{"head_dim": 64, "norm_place": "pre", "positions": "rope", "rope_base": 10000.0, "tie_embeddings": false, "init": "normal", "init_std_o": 0.0, "beta1": 0.95, "warmup_steps": 200, "schedule": "cos", "final_lr_fraction": 0.0, "seq_len": 256}
Each number is 128 + 24 x the weight over its row's rms, rounded and kept within 0 to 255. Layers, rows and columns count from 0. The size above them is the row's rms in percent of the matrix's.

# layer 19 MLP up, 512x128, rms 0.252, rows 151-156, columns 0-127
size [ 98 110 107  97  99  94]
[[130 140 144 122 105 145 104  87 111 141  79  97 115 117 141 128 124 138 134 169 146  97 162 106 127 116 130 105  46  77 121 131 127 161 157 156  74 127 127 169 161 146  95 100 154  83 130 139 162 114 145 103 148  98 125 106 135 116  87  94 174 130 123  98 124 117 112 144 125 127 173 159 109 141 152 107 112 145 128 167 101 154 133 157 118 115 107 156 129 134 122  79  99 136 127 116 124 107 117 121 111 105 156 152 150 175 123 112 150 127 142 135 127 111 138 150 113 129 156 131 154 135 122 130 127 156 170 164]
 [138 109 124 118  91 139 154 117 129 147 158 187 137 125 144 129  61 161 117 128 151 151 155 128 128 137 116 130 128 100 110  90 152 113 151 148 128 115 149  89 122 182 122  82  90 187 110 141 103 132 107 123 128 148 129 152 108 109 150 106 107 177 176 161 137 140 142  95 184 139 120 111 152 157 138 104 125 121 114 117 150 141 123 144 137 131 130 107 113 109 100 143  85 138 135 109 106  89 120 136  82 160 117 140 115 133 129 142 116 121 160 137 129 107 141 151  93 146  76 157  80 112  93 148 127 121 116 118]
 [111 149 128 104 103 129 140 116  86 126  85 130 132 128 123 124  89 138 128 119 118 120 105 106 158 155 158  95 126 143 131 159 130 147 126 164 118 106 133 138 121 149 104 173 118 154 153 109 130 123 103 120 116 108  98 135 156 103 145 106 112 135 141 104 114 157 144  50 105 144 115 142 121 110 142 137 167 134 134 135 159 202  85 125 129 146 133  74 152 131 169 150 123 119 109  83 125 128 114 133 105 139 125 118 115 124 117 136 118 113 149 100 139  65 149 115 131 139 167 182 177 157 147 124  93 115 178 138]
 [144 141 140  72 131 153  94 139 119 134 134 130 102 191 110 130 133 142 120 134 156 157 144 126 109 132 113  92  83 117 118 165 151 150 113 152 122 139 142 152 131 123 181 138 125 148 141 156 137 163 117 118 157 144 115 132 139 135 169 126 146 110 121 121 103 148 175 150 155 115 147 106 146 170 104 112 141 136 108 126 141 145 104  86  82 162 119 116 104 113 100 125 123  96 130 147 118 131  89 108 110 132 139 140  76  98  80 167 127 127 114 144  99  84 144 116 110 170  64 172  98 146 135 123 132 118 146 161]
 [166 110 118 139 127 132  74 130 119 163 148 127 150  75 120 135 125 167 102 132 152 150 107 139 124  95 120 158 149 105 111 178 111  85 126 154 142 142 165 113 127 122 121 160 115 116 128 121 142 150 135 105  86 188 167 128 139  75 128 143 168 151 136 135 112 110 118 145 123 113 139 127  82 127 166  91 142 110 181 126 135 106  91 121 124 135 136 144 104 201 126 127 109 164 128 128 157 109 120 131 114 164 142 137 169  91  87  89 117 134 147 100 130 118 107 130 113 123 116 156 118 137 140 142 128 155 126  98]
 [ 73 122 124 125 115 136 112 149 102 105 109 111 101 120 162  97 158 114 125 138 109 107  98 147 153 103 129 148  84 165 186 139 148 146 157 140 119 140 119 155 128 166 118 134 109 168 160 106 115  75 119 111  72 128 128 116  92  89 129 171 130 136 137 112 147  90 108 129 110 147 158 111 124 135 145  98 138 144 138 191 124 100 148 141 174 122 135 114  86 172 124 148 158 132 116 156 124 133  99  90 152 123 140 155 126  89 145 118 111 126 128 134 142  74 130 139 134 104 119 109 164  84 114 109 141 129 131 134]]
# layer 19 MLP down (transposed), 512x128, rms 0.278, rows 151-155, columns 0-127
size [104 102 111  96  98]
[[178  96 141 128 128 121 117 111 141 115 106 109 117 123 173  85 132 129 137 153 120 121 118 155 123 101 161 123  90 114  86 133 100 146 140 134 130 144 101 129 143 171 108  90 117 143  96 141 129 101 154 121 126 115 123 126 139 149 138 134 165  98 109 145 142 126 123 113 116  84 132 180 140 132 147  74 123 107  93 193 177  98 122 148 127 103 112 135 154 120 113 126 135 126 114 132 190  92 127 145 141 124 161 147 124 161 204 140  97 153 100 100 153 128 164 127 133 102 155 170 147 134 144 144 124 123 150 137]
 [118 170 120 144 131 138 116 119  93 131 113 126 143  75  86 127 104  79 136 131 149 115 142 143 129 124 150 128 129 161 102 151  88  91 133 107 128 148 130 133 152  95 130 119 171 132 136 126 153 126 104  96 128 172 136 141 125 136 137 111 146 126 127 132  90 140 118 150 101 206 107 117 112 124 109 154 128 136 127 124  18 141 141 118 120 142 110 155 134 149 159 124 155  95 166 175 120 131 131 110 131 110 109 118 136 135  74 134 113 164 116 100 143 120 172 161 100 144 132 161 127 148 127 117 121 114 114 154]
 [140 132  98 147 129 124 153 111 126 142 132 162 186 150 145 128 126 112 143  92 100 126 137 134 116 162 115 147 154 135 114 161 129 134 139 146 123 158 140 141  99 124 144 152 169 135 169 132 115  97  74 120 156 116 105 180 123 172  95 128 103 131  63 103 165 130 151 139 106 141  89 130 142  95 110 187 118 136 124 149 119  92 141 147 164 108 119 119 137 108 134 129 135 148 104  89 139  91 138 132 151 135 146 142 132 115 116 130  96  98 109 118 100  83 158 190 140 127  96 130 125 132  79 111 137 125 166 152]
 [137 101 142 166 130 151 152 179 108  93 115  98 173  89 159 136  88 158 132 130 121 143  98 160 103 109 166 164 132 148 112  84 143 117 151  91 134 136 155 107 129 119 116  96 110 144 145 121 115 100 129 142 155 140 121 113 131 139 142 117 129 162 122 168 117 109  77 128 157  92 121 115 115 120 111 108 125 147 125 134  99 120 157 135 117 138 135 170 132 111 141  87  94 113  99 139 124 162 125 178 126 183 163 108 159 112 124  89  62 129 117 127 111 149 136 112 133 112 136 148 111  95 148 147 109 130 107  78]
 [130 147 132 119 126 179 107 163 110 126 145 150 181 152 149 116 151 120 141 136  97 121 170 105 111  82  96  99 175 106  76 139 109 136 148  93 156 104 133 128 160 153  85 127 137 152 117 123 167  62 105 103 143 142 141 138 125 125 132 140 142  85 122 162 104 154 143 147 152 120 128 151 120 125 120 108 179 114 130 103 131 149 125 178 120 151 139 122 112 177 101 118  86 122 142 142 111 126 170 136 145 140 149 104  86 115 132 147 130 112  77 146 118 128 134 144 150 104  98 133 146 158 142 129 133 119  88 114]]